Part of a small language model's weights: tied embeddings.
Each number is 500 + 40 x the weight over its row's rms, rounded and kept within 0 to 999. Layers, rows and columns count from 0. Numbers have three digits each. The size before them is the row's rms in percent of the matrix's.

# layer 12 MLP up, 512x128, rms 0.36, rows 32-138, columns 64-127
104:494521530432511506622526544447524555471546493451471490480542539468576538555549499522522458492558563400486468506512525504446517474470558563487358476518465552478494488509554442512541518482535437
086:504406527512511500546475572530513493543538518530431462516516571490498481614554493464505556481506494498461422491539462451544509538544437492533480496545571485475470483491511560549461604543461508
099:465504548544500515505490493495527440543474562482540467553489463531524561497450559565495452433517454524458502492546505531436513502529436580501524564485466493419538452449602551478422509530394447
107:470539458472457470448560509472486501463492518584580488567538561483475509488438521513468537515529489468465465528537566537577435458511455480477513469555504492482499504493471493540490470493523590
107:537520533487474581463481535429524530485518484537436523469532605520553467556506426556479465515495503501544478623460529499517463461548465504464485486484492469529565491525490466587477458492489491
101:500391434512485478471466480510520569484502511496451410471543476462470525498620590494501518471534502563444502489534485478468471507531479469417491491583478449515460473465497518530478531555501478
109:522533538454453460507497483548488485499501508485525521496544437528508515522546462488602483414547541457547543505506494509507595485506457498491517497528531516478542440470518482530505490499529472
115:469447529485472481500448491517454447503575547506534500542494481532554470557525571507527501541472483502539437481498532492537457465522485448486552472541446541504489537512482537549589487489537489
104:467408606515447480554448472521474521546536507541457508479485532463455424529501505487528490431477489536470447551504519447512463479501510490512481508527542522475492480518504552530518468506457518
110:457539542492512590522481498509544488498533572460506481384468539474423454461470504497492541525527500486434464480532531433522512505545516480517537552487429497474489451567511470517431470505488483
122:509466543512510456478537481475471529430563454463493530503480459468456437521467496523514519546535510422570587474510527477532513477573525522520511582523451519495503470522410554491469491491531516
116:513527506532517416576536578516513522539480502483504503556520468469534548490495546525510468555493555517426381578481480486428493504470477486466463476480557532516449480457524469438572465481487439
091:467555523559517506456519492504486469470500443527558499469454461451475462545479486476505505489438545517501526492502548526517472518573533493556514480582468476485406471519445469489500607529498487
095:570449511470442495452503535525538476540497442584491524507445551453518524486514463549511548517447483470517572519514525573488456464461465486492486500505486461474521516459501502466454517547559493
100:474470571473573481548529489502505556544528522508558480527454558516536434566551536485478481506484567476538502522468527514478471396467450476495474544538527510442455506503493440551482552489505539
093:454530454503497434467554505556552550481512457471598517435461436531508548488485551484472494535449483473498509537434489453495451455493529484464485460522430487496488532546471486521489499472475509
117:458453498564569469565498488540495544556504522534480537522492522488542475430560518467507539491539506521508455521531525458494483508484436553513502550509486590483551551487502587403416465546513508
112:420462465443450456573527565524532567506535487496523450463519497420561477513509515435554511486577518513478477491567493532505585549479508518504477421567548510592543505530503447537475451583485497
087:476393533516439470568481446499517472457578507552513489565484502503503504575485464441482475497505511511508424591530510476530434512485450479557513528508463469432489580488513474445497513560502500
083:605463413569487468405482420530503527476488446457505531506482523551504465516496472483502486483432590501483500516427520548558534542496507438480519500478509431499495483508473474458478475485526470
106:523525575452520504491488517485518461542526539581459469552492422447494416524485528411483446515504529465500456532536504511538512486459503522544579445574538389501428489542537547526473503519542448
089:544486460512464456522473430510486399421562492498533495513470509492473511405485473480489498511551504467534467518435470504473558514448470513480532499481496464495529438488469446445511536468427509
101:486493598499525503483470510538370506506490402534500441544432476467477453542509483505539540502545461588509569518495503546505462480525481519452442425521504514557480491458446477513500432455496483
089:515533457538462481472527517436478495406468518563483491485594488476476478488557492538543481456449479472548498510522492437505502498513544492452521535430442499504548515501542416454486514474509485
085:532483498478457485537467479538519534459539532492506564486483492470554512448492545480546390585508472467566380497512474450519478549511559529507505506492548492545428588457491465469592536529529446
109:495401537513530527470501411501572499548496507498562569519498473564542518475558461402490536503438547556515499453487497455515496494533470517471464546518466531470441553477473500440567505415479480
100:532472425537480507536495514474456564539510478498528540535482461512523509565565510441517484455493526525549520510509494542517540551500504521518534475580507444552445532562506509474445549489523443
095:469516518474507428489566432612537486493524535527483528435520502484485458472514490441503542581466501560417540397521502458491437516523518464468502491466512477511506407507494538499486472542519487
108:465568496487467477467505528451468534543505512504495439508519464558514472518464549438491432446516615537495496457492594525535496447520510540509503509430567522508474496430501489557558499479477535
093:462529463546545576513479497596581474510575566545558502512486524465484593555521456463498526515445500544505474489481535549551517525477481496487509547494500489486394483464458494552535495587478515
109:490426484501478499497497517501592550494469522516539522548516441405583551489480618501560458533594480514532467529524485543443482499511435463460448523519538531555532516571497551472603512508476400
109:477489507514457528496500531480460506527516544473500504517488481510492546452474532486502552543511410544555489542558559446528505509514494516564544446426516518473517491560577533428517539536548568
124:504517430505470385560434442556471478491461528502467460496569530481466482549479499477523553515516481518505532566487509498508522516506529506523485489497478483448527557503526475494490440464519531
056:590496476493497540527499475543411589476576486487516510550461516442480490514501515509480590449487491464500570513514466502576454547508472526528476505419493477570476506501493449471537506538557497
093:459496501531552508488578511518522490507522443491466471488459536487476463476532527466504455486544576497479524452573517478437557501561502555431542539521556494525494498461453490561485492467556625
113:449380510508481444483459513479481590571599477491469466536539426462483518473541558510402549507467504563438532516491508485483486573503539515455507524482483495429478427504505504489541435533552576
107:467528530495443514464494434629481474499472433530495517488523509553528462552482491490580489530458521528506482528385509524463489521525516535514494505463450548487487459576546487464489529492530501
102:519488534424562539538546489493501534498519483435453424485503519493518504454515518403493443559532448492581449434559545457501547511543532520435517545545450534466561519555502490491524473531430543
099:498530531491453468561492509515506492445550440541452447511541493506521483469453526548502525518532450444489557570500539491445530441476496513453494450557456513487527500497530577579501490449465493
099:428511573480475500456544406472435481541547503470553510508534491546495481463543517533449511512489482443511481583469506549478473498505539474458613501468462524458529476505531451513464505487509502
101:538492566481522492523519516578560551509481449572446477475534557422543530502498530507588495549407484485479435503469555459500550528461520453443579409429541469524556456504523521499488511544552533
097:544550556569464540421448527512518483474518542506557468565444549495553537518416455451508487549483521523564539535531495575423505465522472535517492486505525472514534479505427514567518524516443533
093:509460579509554557522557450486426489444463500475533445467455524484460465484599529491488545537527493502457536475542491555455540483580399562531515496536516481457494572386531449498497543505520524
117:493490575436505563502478504480616517513525558511479537513489554532557499491445510507502553483482566456508509520480531511406453476479547472483462522478523470551511547466502467513490456462476559
090:512526586506593530479479552457445494520550427453570499468467507573500492514504485449512522443495526497493461552508473526476473485459400440495483512504447532474564448551540437507515501478451456
104:451501483502517471551564438516461475454531548516492514477527513489444461541452552456539500537499486486530491550548507494484512514488544496515451515584475475437509585477525534512562477555510489
115:459500496523555528459519432450487475544468436572463524476585520486533557521500515509438431497527571492417484496517515522541474554462441528486437484505506515453540516517582503507512476508451418
102:481531576459458542463560486480504470498493444540448565556533533505517408469473499538519441450501511433461482550528506578406449419468508456462483522545531513419432541494479454512495526560558505
097:423484502410503590412517506532504515523523517482482492531532534499548517497489431464463509509519490533470570502482544480491536446491528561545554463468507475455472628461509451501585494462591497
099:512516551526494512431478471524458560549510493520527504490563437440487491583591488507506477543516464516459519563550507507557484495477495488500457549481471447431468519577491504522502543500547520
089:576477494482480473518500531464484565531513569538474452521590521521465473476493465488485485496521558557492534497466520592543472491476512529519508493511490437518445509521556455534534512509474461
094:502549545502432473535498458492573487528504463490431499529568529493565521443511522472516520506544409524472414482482509501465490438532602554515545509515571495544541488517529511516501477468486527
100:476544541535464502490455518502497492495490455536479517492404486513570530489557524546524405512457542460507544580472560510502529432495544527491506522514520539537475475470515389507544505468519536
102:559498505476472443481520499555460433467530472499504488508493494513445512499489507446593477559469532506479508515449447558509486440504490532478582494492491448496529468499486507512498522506473508
110:531502474500475503540448439519574505576541567517535451450516416511508506619519530555441461550510424507492509507540490446540516485532456466501450501467510463489564493597480496523525489478472498
102:556549444535471474443490500442481514538498529514470502429468445472500488508479511505462552487499508474466490469544465488524411477404426558472506528483481514518491473483606512470510525528511506
098:483498523482475497456455446538474487449495420523504582470495514515521506548532540449512511520452523441588572484485541491457514513477522519578528526470492501545473522483575415518560490437449553
090:470447476428483438494509473492468499506538475440498466522511543517485511489521479391502500499462485418481541537573509512430537544428475485508510545509513488533578475490451437545502500452546513
098:472523559519553448548549472491562542514534570573560458466501483414486486509476478513519460613508526472501451546506475518422535469491500494485491504494568511420485512506530487489500495508540484
093:577527475482553527551492444449496456505503434525436516574497561487476475494590505504545557543476462457479492486529547488476478506492484486491552496545590464465482503502518503586534511566482471
108:485577488503516487588505504529543490557501507548555466429511503533459496512496454509487509547484546531522470557520579490465460496448565381501480528498496532499579502474519434505472501563497544
106:482532447509495506465530504577497523497515493440543474520515501565475532533564496504489523512499465472546560536409457455401472488474528554538454531499471457483538515441502494452436568469503557
103:442501506535481436518485491546469532469531485507487523570512528373520524526449511498611470593462476518582478548530453509536518517564460536426490493447499493512526494578500475516532529545421474
100:496530511531558472476507480536483471504430478511445432455508467489528412539568476480490525465552523458533492511564517477468445488476419501481536486535529411503499511479472525555546546518554424
101:514528414540528455486480503490577504498532516495541495438538508592544493478571494475577512570480528515422500482468503489491406500473516602530469504463575524533547495523565497481458511480459419
102:467432502529508519505414472489511494523476490569533460541406549478449460554490554467499511541536543460531494440506589460528467528490415468494494495428408556525471458506433512532554509495549464
110:434466433478490416538490472539532497534520496472533442514548482482509558541411494486522464525441456467503482517562546463524502571463513544560505474514470524475478566553459422524533514525480487
110:487450572582426442482501494549524474530474450491459475592551478516530529483464566450540493505480453516446461516507546510443467478448523461431567494462543503435581558471539504489439548499442563
089:508480583481459466471524500522454569436493493518494508489446530619534487540533453436477483449415510521524545557486507552495489497538522456482436544474447477562538517536510443473389524471474540
101:422592515505477510477520542474479464515513577471525521451473529520506496484497546532517496512557481505531525464525516460432452474444473408440481554485547520552536502580569488533591506460514467
109:554495573465525413487534516450512518493471478501497532511478488470533513520490501442549529472403473555453470537490423526456467476513409572499447555497515522436525588445436515406514508427490570
115:561453522571482492457484537484473485475526499478553506425485521483603443539477579545503586454517523511506476475452455489462490581461521533465460460397500465527508502510508510482484532507454515
108:443494539525540477506528551539465491426515485499429531467493471381496498537501563532491535597462524529515509492438526472523525559414451531482509579416478498477504504437546500474466522499514459
093:455510495510457499440558474472476541515513464536487493448484497472460481533537567517519435527496435491519478544545468465457456450447451474547494502460518485485425527440448549481514538503519446
101:496427537490428430561429523532511472503505567472556511468548535456438427432499508481506492493486603464532501447487553492530477475451399506489530446511514471545531511492522470424480476560527457
090:513513611512527482499517533497532450477519530463542524500504552512506495498562472491494547432497459534493536468465526431556577532524529445509520442504381424467533495572492527510525476522593487
093:440499491496473472473529427512454429572459520527496594506431588468466504553487502528500545530514495521478430475568486549407455516492577521544544494481406553496438393494470462497559529584535533
093:550440443450497471469549451522467492506597462505453477493449590517493465427470462505505482460580559506543533409494509479515458521492489577544516471489495426470544503491525542486486465529586472
106:499460458477482438492447523525461487536464501501520481491515551508441530435504576430526498492509557578451463503487484523510449530530473487524543490535536514466484528541471503482492515497499492
104:550623598603555463494500462511499491471594539518537517456609499600553434497460518536478537544562459509474516478509505454475522504464478456487488483454477406504506525499513483514504512489530510
068:465486401501488568542512569449471411523544481502486490518507489566532468467538538482583443503531503519531522409456544498529439401475541468486482488533501454472484547496458503476478453437500492
106:480508483547436443527496441437492458400563510459482413522485487550450519525530519568514486462499510461518427510483540539543453487498511460505515423477546535503511529459571528510427518552434520
102:465486498528479511493546487547463500606496428530529451550569521498532599495426535460500457496504427508579461483510565506515559520509437526488505532448536526471508489482479485537550476546437524
096:543482544487469498450527502539475530526474543511501474513535447540528573600510556554514534496486373504501521469487441486449594484500471458539557506491494530543490510435473419598467552421457479
100:509489484492491470516520450570499491466517532534511487438480504494462517480585549470431549542598485511538458498491539518463502539502461522518458425541440499498549534479523498569533557472449473
105:548489536538500517487537560528524515448467524456501455438478455529485563432542481480559507472451406529578507502545505525509559388522500418473549529560477492558536565526438511436501464545500434
093:499566514490515497517555515483515519528473519445494485437484549549552447505505501534575455433501502507551556519543446563531490522486502477504436499490506528548486555548512501530522503437535555
107:496539490363442499556502464471476559511522496473568529412535537463484526447426528522445467549590473458549502489497578463489528543493550503514495470539470548467550521506513477574444539513539509
104:516558580474544515426537500542510544476538459449521439517488454474462505477508491460492474495487443549514489498536462567504504526471415529480555499433478463501508486439571503467521452522476496
096:504516440528475529562434496412561480527453504495507468447550503566521543465588486514502544429480537536530512486510489498454560439544530496479508532467493493475472558461549532510540543525531524
098:544464527512435490543519431495538469501502456426506431504431521493437462520557429453521502481496641420483573524493571548552506495553457550468591479501530492532536427544555551533488511455505495
083:559442497496494526449519541466433406470496462495461542520492455444451500562555455448518417574467529576501485527448563453503454472585540531524517488521618540483502543509452472566507524567533540
099:564445466491472524499514463508524469515476533458531507528467464554459413465560472486527452542473465471510395465454522471502539568508559493484525494484488435458486521476482457510485532543494453
115:514516493435426500562540507492535448484516464472452575543510502491522473537472450416535489462553455498539506531484460572455461516533428543509506533513507523537499489536503519463514555477589520
116:598523516587491465441500456493502493570481484472517414437479500572497531489542535521523503494483473618586519509500516435490561503558524464461489500490526497486525546476465474497473540492508502
094:447452431497588431518523515503535525519405480519533459536481489484477533441524482543481438563490518515533512629453474461471477550486509459487509501497523560485428469446502509431505528487502478
082:522470461498545532533466495556469511538465393499498494530455516510532524499532531496562495569423520565478440552532508456562513466497491504517548544429545525517519552486489505532487474522484485
087:538541513420491461544483496554528467465521537558484418442482502540437520483554419534459553544465510542512482566448478499512515458545473495507590547536523458533566561479404477532453461527447459
094:511525527444514510541538544502541499583550503481510505497511563461426517476472486462507404535533603420513494511515472491460554438523454451531473510511540535446455532458503446457537534492468485
117:479510495504475459567608504581513449455541478511528494506399462504476535504478551513447574529479506490540524546474607448471485403494517428530539522486495466481482478488455465555458486533461496
099:484513495431520552441520526549537525542513472525532535471522547530472482430451529528519464514521480573484517506442543479510458497512560401458567511508460473450466403508532530508418532492472495
101:507470502434499462515486523537551481490539500489572487552514457423421428574473574477506447518487512453467462526482496463502616451450515506482497474568484486474571514549503554449504540525506578
113:534554560523530484547559532522518512453558531466541471458531502533483475557450562518530514461491518542518475489515549465495495478518479544529492578371566551504478522447507448492531421536518483
111:561517460512556483484524508510518478493590507535494537512539393466521532520540511519480476487544506501494517550500539495448568455533485523537366552489501446511492492516527495464461396517460540
106:511530559481534485492536479569469443524479538531489528560520565531463522530502477516531462423469476491530471514470494486521473473484511515473652507488535565409493426471485467466462493522529488
098:507492488478476483476448488500537530483528480606501485494571513516533526468506376473465517479491454528399516464503461507451522574572568506519474469429507513491565481557500525418544480551520483
104:492477514526555476409541506548435427482496567490548508485470484466503529500457504564552571486544490504472488547433551420587512490456458517497521509492532515510568518506441531529504503460491513
# layer 12 MLP down (transposed), 512x128, rms 0.345, rows 32-138, columns 64-127
104:550522481526532476430460509456478484497518477523492526500541519481444478418490490647489516443440535501495538524464510483493484602468492429558519398506513527485505541495449536527459428468491504
085:471578463545476509432556443564437465496450534503494519469498453433465514512504568520455540508486500521525578465561476582490449455459546563530515480475478469618552475513454556495533434519506523
094:523578491467491571473420483485447553488492483511514513526426444529456482520491513469496530525514477510550469475415497541475496480477498561588517439511527461539516532467512425490580459466525514
106:416469493438507505510436549486480490520523547541477493509495438475554482509542519461575534404489414483526464495477498504397519469517571471506515486488481410457484468521495484455544534505481574
116:549521539447542447470494533591510556520426433490474489438495522471518494528463442480450529503473477500491507459528398495512511473477444489572549525563467567555455544499475514511490539488549505
116:451528541419537500520506470496496469576492467494515527479505494519567501509493473440489483474472502462580462444462521596470472467440565501515461468406530587520589406489498530483531517502497484
109:528534406581458468497519551463511519512478506496521434441455482542477442508587503452544523514544580534497464538564504464527543525506484474530494497539489513544458502472489492514459527485576495
104:553462497417524531519471505476495454478595468514537482531470490492543470483505549529518460500502478572461512525607510492513495482531477425533530415517570423528492574519520452495500495545576504
106:505563513451469467423585548442557447504514563469534577500525501504588453489465460466487497524507517557490515434536540488555477494542438526485512456527490529527585401525515516505488617477507556
122:555480481482484414511459608452435531491629473496511487555499474548519502516489506471534506439525485524500553457501528580483476497451493534476514536466485477510534576552527504469519534541479468
098:553438460509491512570500457474496491533420485431538527438502542459544488556475496453519548551453507523520400468526563480526518469420536482520517524505540424549502493562478536511521530484484467
111:560498477493468483552525465508399461483509483552465567527467534536458553552463526488524467494569455489500545490510469538487524467524504461386543543531565444469494542530520494540527457496486451
090:498499472467482533496587444524480512498519462473497526491551479415491531472528535515505517547584478442539531407470473475480477474486490551478494487490473445540561500455468476452503442475399537
102:541576509487479447521450446501427537592497476511481492395536501482415510478483508445402511472525419506479495516462528522463518538499475539477514432513504480480481482509535475472517513464458564
113:474491485522441396528505577495460487599533481575465480468515486452460511540515508505591493495532527505523507549586533469522527440517490492475514542525519500516448476422504464522464461561436490
099:524557454590410502442512562487475558446483497506525497526536514527506462536549445460483562468515483405486563485455544538534428530495477519568523454528440532517552550504499492498453532509475424
108:477513530551507508530560526487584498466484506490456516529542502525498518506521456435476490524446527501449499546510549514506532405506576552480547562510453516458539491405412561471541489513513517
125:525557415467503579490547532496530545542461485460469486528528526499475498468524508527467552446552448468512461526456458526502527542521451454491485494432390438539522516548484538539518423439507485
095:518500527457451469514548451510456465450510486599424434435450471463487492519444441529490521403554507506505511434454538511568549461441438511528530486499469541515483490620503574504475490461443509
090:498456509573480490489551436414446500488552579465439504526560505460455504475460477587455469501460480472443591433506486494514501560470516469518526497481525520518500514495531430505477497465562514
095:464517504510521486508462502531460452487497479496484544494510505479480531454505417543470511490505524504503634544488474494502397531535494469512486628459563537522557544471538543475464477528473511
087:504479530476586488475532468537574514536469473484521546494551536440532502501519465481539454541511519452519515481535414499567442477445522482488498436497441521512381498504493556527452470551526490
099:491487505518539508490413455459442508413522515483503496457531430471527497496475560509533474549494540498479483480414517541500507483530504482556471484495393531501445489513493516485486434412427453
097:504447537565528537484529519516524500571473547510508534539552474582515569442467599545449494503538517507481523486510490488513457442517464486555470462541511503536537430473513475534467466485456567
084:482477531532559554426510510530479530522473434497550555488457517515496491494540453524525508444506520470466525442527473580538463450502494501501476533552603477520593432543480429536524503474528535
108:494507460511454490408552460477526461525507518591549476539471477511440569522431563534511451545523566507454519517471484526442483534534520528462422467495489557541514494505530453590528408497521497
106:458522448586445535577477451492522535506465499487514518575445449533549543539449488484498543494486495494565501590480540469468521514494426529534582513455440504536493499487475514486502496527498512
092:552439472504484515482523546506461529513479554447507484464489473532458500507484534567442508474478487510501505466479511548543519441508490463596425486490547496481489469458525507503524470450511449
105:513517511469501451471482492601584454492483518535508564498488507425454482474594542540492530477493449571484483434461466441570438500462414546520521542529527538515477526509450522551486482538530494
103:491382511500600482523462494464497530528471548489426398499543453568511498523491507534511538480526491462509518453467469512503474521511494446506522583485516459469517433499487556427507482531507518
110:450517541481466457544478453480531457576588512381511506572476520542529454497451542543449519593517535523471476487515541479472490520512490510452567499524527467571496490518534529489502561535501482
101:476446464522488471522521469452514545499450528517453460493493528507559439597447521481580465578452530438512467519469529505453523533506541475511457515463478562485552503491522514468517523575532484
119:498500440463502545500455540526483547514567466518416520537503563470516494538483440504467470527529525430513518448470517428484488529509480489523607498514516502494490489491517561483379487454417469
061:450528456542504469500497489512493473532442534516441530414495504515494526514405452520510443474441488473547475417396429507516447424561570478447565521546529603473545529502488544556497515494471495
104:498562541412502448460497551493531500536498543602495494418536451471548451545483505467486489472490518553454470503562543548540448477493449431406491489507484473520511511468504419456530499487461566
122:548432508495510487521502469509525467446453495500485461510479528497435496522515618495468537444573470512453443560512445510379492488509468503559556476447470463476525471541574484535517531471453489
098:538477451500500419466482512440534555531548481502489558546510554502506555467519528448500512568569454504475497513556507507513531461520482471438467512523542493484568566528485486511463466471516526
094:507469501488456499506510534509528521476592513515505471535562453488523544496414441510458501437519526412477496521489463454475498571467469469487473457480504516479479512491409532453474506402478489
107:463440469551444501502465494475507429570512459461483488576510474449455504466497449524493505536516568483517505528523431421520492488600592473489473527467418552494543524495527488512509480570518458
106:499504511433420556522505501504494469483545564484420519489472533483499475430466466554474513459487468509554554531531454487484509486473403469480423467515477537541433549487495482544518486472442467
097:390465508492528470465548493490450428472564458526502533429471501498445514472516490595436523494498512497490489495533482480571549499480490429515515506552508485524534542443444481444519528447524532
094:566504431560574413518399545496495520509519466519500492507536469454460459494535493515515496486587443459425573464478551470553527567479458479517474606432486559524526495499560503428502492464539485
099:474464476482562498487486463521523533553521480427529540480476470449507458477447510541565502571490533468501571559471473472526458502450451471602461503464550585575540509528458583453513379523477510
108:542487452556509528480489450466499518464417549514479533499505506514465479486471444400542543557463534498474505506502505498504458503473511536532461506627507500545486563471556478513592444498491440
085:467491462525543511475429505537522543494538498441549513487486558545525509504435565516534507470424477456516536541504466570520510571496623572489479423470496466475462528533489487453535505449527562
104:510485527494493515543518538525487533501513504489473437484504584484507493495488537550474497499529494533505489471491498590503519469491528554468583527430499474495519599482493519506433480424529547
102:508509490587550562462487534488475550502604492543448515507455476529449485506513526505494541514478549503520528455463468496493473511547459524531549471493509410492584544463477473494457427517512436
106:437520480498479496568552507531510470562551477443493470545469549489474551432422510502524488495485553446491444523504523505520505470488474501560448585513500469483551480561501436539480519487518463
100:525506562550499467482558547473553518497522541529457582506441451493556543497467462466511492451466522497457452502473499493418456514527446483524497494522373469506512478500486459403470501585489530
108:497517509525484523485486468436437494444449521552552560466537420441556490564489518478485403491534526481543477532515478493486481490503621523544525450517548514418550532473553526455523441523518484
093:484413552491493534452443435503512533537487471516517542551495519518478501501463546545533454518497460433508449495534466540494542510581449445479463485528496518470524559544469469448454531526474511
073:402475424488478570537450459514510581449458502532469511475408515550424498406451488539495558503566536504561491495471504557522465519484446479532518469528457466513430490458417538518471498505505530
107:565455453461465518557558549461481552482400535503570512470558469487457452509514538493525506535545461542523510478563449549499517478527493485509448538516528489479509470518537574440482539510518463
088:483591527529497509456522483483580500559539482507525535497467537448529505473541524544458483473502491552474501490506610512544467583514480489520456548528527477522538472466530431413459475500450472
113:431523423508501453559509455496494509471470441607433527437511530526515528534464548509516513463485454466433461515411495492445507506501504484536480559466519474563480570462550560460531480524472568
089:452446527493539527593474454534518499450498489482538449451479542518477564484540536504532488543535543544535546502443543478432578477440540481527489525538568499442541513566503499504569510435502492
092:472495506496493476561476506521486415478434541514463544480474526464544529499511531500526549508491524466444465494509514566482590470553569397522497462486542465480502399504498533500468471599553551
093:529520537513523584524513543516464553480453521515470434500456472519456504510459507493538467508522455486527477543489545541477425549503539502562514451511482496565457531473432468531545522436556473
113:463529505428481579522560508494494545536503457510589462450497530438499456495531495473429481535473453513499439476467432487518516488521505506501445493441508412469517553529438504505489436454464449
111:560506455456460426440542550441516478482564545528446513481491515503565487424506487508522523497568477559490509483437547469587522552510539542409511556461461509483519525557498475513450460495443451
119:441510491462528549549469540511488428493513584482549509565519529477506409522516498496435568533487497480518557505443630461530554460531452498429494465521437447477473545509468521480569448477525518
098:494530510467494476531512494440469470486501498453527491486518520535488455501389485503478440547601551466550544474510492465482513554554466483528546475453542507531544547524494605539465500598497439
094:502537517446495463439534517454547473603491458488487465439449483478514525542497485489503548424575471499436592445527608495458501496471494526524528533578495497542520480492521548396526520485515536
101:444453524449533518567553541474534487481500579572545495490525527409435530481514498489501541490521449487517509503510523521542526546477528540563408565520454508427455568519493498540495444506532449
088:413470539492513566482536489498523398450429517476488478487504418472460445479493500479452445478516540463487518511573515492550550489450539537462531517584439466474435450489430525497534448516488469
109:483482538486518418554507537499370546540535470524474481419498460466530485517501510473465483548473499540577448506455529523514522490522495491500534427470479501460502519482471445437449486575547472
099:495530488447498527482512483507447446453461537518515464515601502528518490498495544565495494427502474550416507551525508478460487491529524459443455421514506470534434419511521553514428448494518503
108:543519491531465505488571454417480490540414533426492472520457434527445451404533508537484457535487503522467470467572532600550461496500574484486473533502583464497538504486567503495562468560474522
096:464521455536483584523535513483577499506526502507477532528511600487526470534450499570512465458491539502537518472416544484494467520489460517561454498497503531452523429456482576470507565500499459
107:546491569573503498568498467481484549511458530497520485511496535577468456484577516530462454491510498527499475560516484480493489513467541532512455504545446459558522530476541480483466432552465542
092:490573486422488547552531480444515518533570566529532468468575532511472461508555484431489511474474563527508512494545620525528492507490467470529509498479479552468529513541451515459481462498476453
086:519519583454466500543520524516564516479526505571525402516560513537464507418519531476500544539501508516501465543516490418423541437532523486462538507622523537441463469490482477452483476503526517
090:532521515492477506448457450473472513485507499575567479507495485576564479524452440502491520558488460441526480419504403483487552514547583415584534490479538428485453501495459531542532499474522484
093:515468496482580542524519481481507438453515500454524524470520481495524552542551440441495494494475583641463514452501536545570453559542506496533499579463404475494530523448472503529484452456440481
099:453555476469527574504513516466497570415490416535532506523467515502551513570476479504498462481526431560549448534502404511518464402555492474534473526497518548468434475505502492534528457462453538
083:452463483459543578487504494425492498526502497521478554468454408527495548495523516584537576504539472526429526420461497510479470403469523492441482520506477480578466448499468470564494489468385465
089:562522550489553479442464478590492511431596457504541545453584501474511533447459471484501494461531498502488529533514464483535499513437470462454516496558497478542477439504463558547552593513455456
092:483522510482562498602487506505561544597485556537503454509483495533486520517524452550526485520482526504571497486411497531551565541497483468511502517483460483496513514430506427525481504502453478
092:531543509534446478490524499464508493532446449524475525476447461474432470562569454484483517518575502494469541511506596456486525537492512563447535474460407456473465538511453495499496543471509426
116:530547577520430485439491539493484537415502479488457506504506453490505625485499546537498475419517540482500520447477518435499451510455505571472538544528530507556488547473551534447520447489550500
073:563501530425424447457474418536503516499464550488493465475463476452440474492438426491441471466463476506520501525485501541488567575446505514436517506461493458436542467511497480532522505540542528
091:446477402564494515458527480453449470453531536518516526486523442484500517541449468480514484474488593520421549413549474517454479448567569479572497547439522407470505547528488526506495497508511495
109:494483564494483508509485469449444525554555522504543539516496544393489449434510486498442502484540528450524537483510441474596567522530545468548436478429495506478418558509550513560485540435481508
099:489478467508531522507490532548517524456405473469492433445493515450486520456537564461457550484507468519508486501539489513568557574468479637480428469533491492506456514477536490495497502532503506
083:510449498540435497484479506513510467517499461467446534544524518510508450455523491538482444478497504486426468525529506433536513501505553446458437491477502528515490408535409497457496497485509467
106:449535527537474467456441512526431549464552539455519436556518579537483507470457479504521520533468491540533572455468515506537474499473495547544474510449559521527525549477478519474415494474430545
094:526471515402466428546528525509498504488513492446520522462510514495464512522411454494474517486429473497376437439493464508505509464445521493486500463604541505450489544530491492498521463566557474
097:427464486543536578505441489466524544439514484541527500532438504489523567528508489513496508449503447446504458516496551542559554486442384418518422486483496513480498511478544450482512442441415443
095:454433422473496574506530492494482505520518500520552487476523489566502531476497406494421530438556501575469506500422486533476495582532556482516499400568484486467557476561496529462514527481555506
095:453531532549488468564537483485525514527505543495495534480457435519460469521552506548459530456478470539540536555503457537601564504506456505492537604473466467535593444505507454484472496554471496
080:471556468436456533475530488475462502505502528504549488541566551480517527454454520492546449462484416528548501481571468535502518544463590499487453514508524504587547506485488446495461454492447485
082:477558455484532507480458506506529537524543556520540556448498505509511486438445550580496484430549454463509538453574415542483458481486461469508444479466545466518502514532465545449565433446498526
099:398460461510537501504435552496554523586546561574460428454510468489473500451513556471449488525528527523488555492597492535469457452513503469460530461520596510502503457559524565425561488485566521
096:470551490410468562493554549482527443475499515543457369467465487490505447525511501464545503572476507520527488409509494467478567519520494528510510455494516573465550523454503490551492479521534518
097:522506534454537522491517548474550510550554480391555535468548521536547523598509568472511513523501520485415539446503523545530503418518539450567466480498550468544487529499510544502537474530499511
097:502496614527516483552473506537497469580542492505491511550516544475494545529446497478479436491552525531461488542481382560558413473469474512521516544442489462515520453443615547496486468516490520
092:523526521523498469435493476491520452533446532496486503409500548524436491534494459418505468514530525437493501442435460512479486489469537528447559485562520571525434484541455557450534493499492464
084:519455461503472519581501511485500478509412500412516500522508483428398483549457507454477487495462563541477486466559500534590537476490540450554516521561512497584464513446442535555491467493520462
077:498556453532496493470482456546484458491552541511503443421499497527540527509549549536492596455491490537505541495481482581486453513484493514509492465489539497481459486516534513511481574491610471
103:449502435542492522488505517481469508488545499513553570492538413506515482407500466501507551461473528500505556544507546545483501561496461533596564391459491527490530505506453527553449503485506506
093:575514468524487530481486450501451456449559465541472555475519591512524482479529551540520546487483528484468539484567472570529515533539493534543541507505544431503526524502485494540566526492516572
114:520522561504451428531493517491540462503521529495515458553524511588516509507499491459534494495541533512470459470498453480563516509553438507450454437428428486454486445563495537464548534449471471
116:551466532499473598538471486425528576400488483593498500456494487490469487516453572477565490528489482510472546535491470527449498499514519519429475540512455512516462529510432535522530431485499584
095:463460480447492472431535509473511553516498543504501493487518507494444450528465481475535529525499561555526437522558459453520412545530480516530590439460510503494480545492580464526567579531545470
086:493517499524500526541530481497537506518504482465510456581507489443589603529508479551520550500485521425441561476478496578540504471459451563509468537430529506484541471448505566443474447505522539
090:581520502518571459456469545478502503502497471484529504482477385460390482525515486484442528471585483523588475523490476498545520542403483491479533501481503512445498563392514471496524555574526495
101:511466385496535565469568472429560536573504457495429544531485465520495510542448446488460489450472502474461534559508470479510549488472482531517564457524465439472469531477511536462467458526493521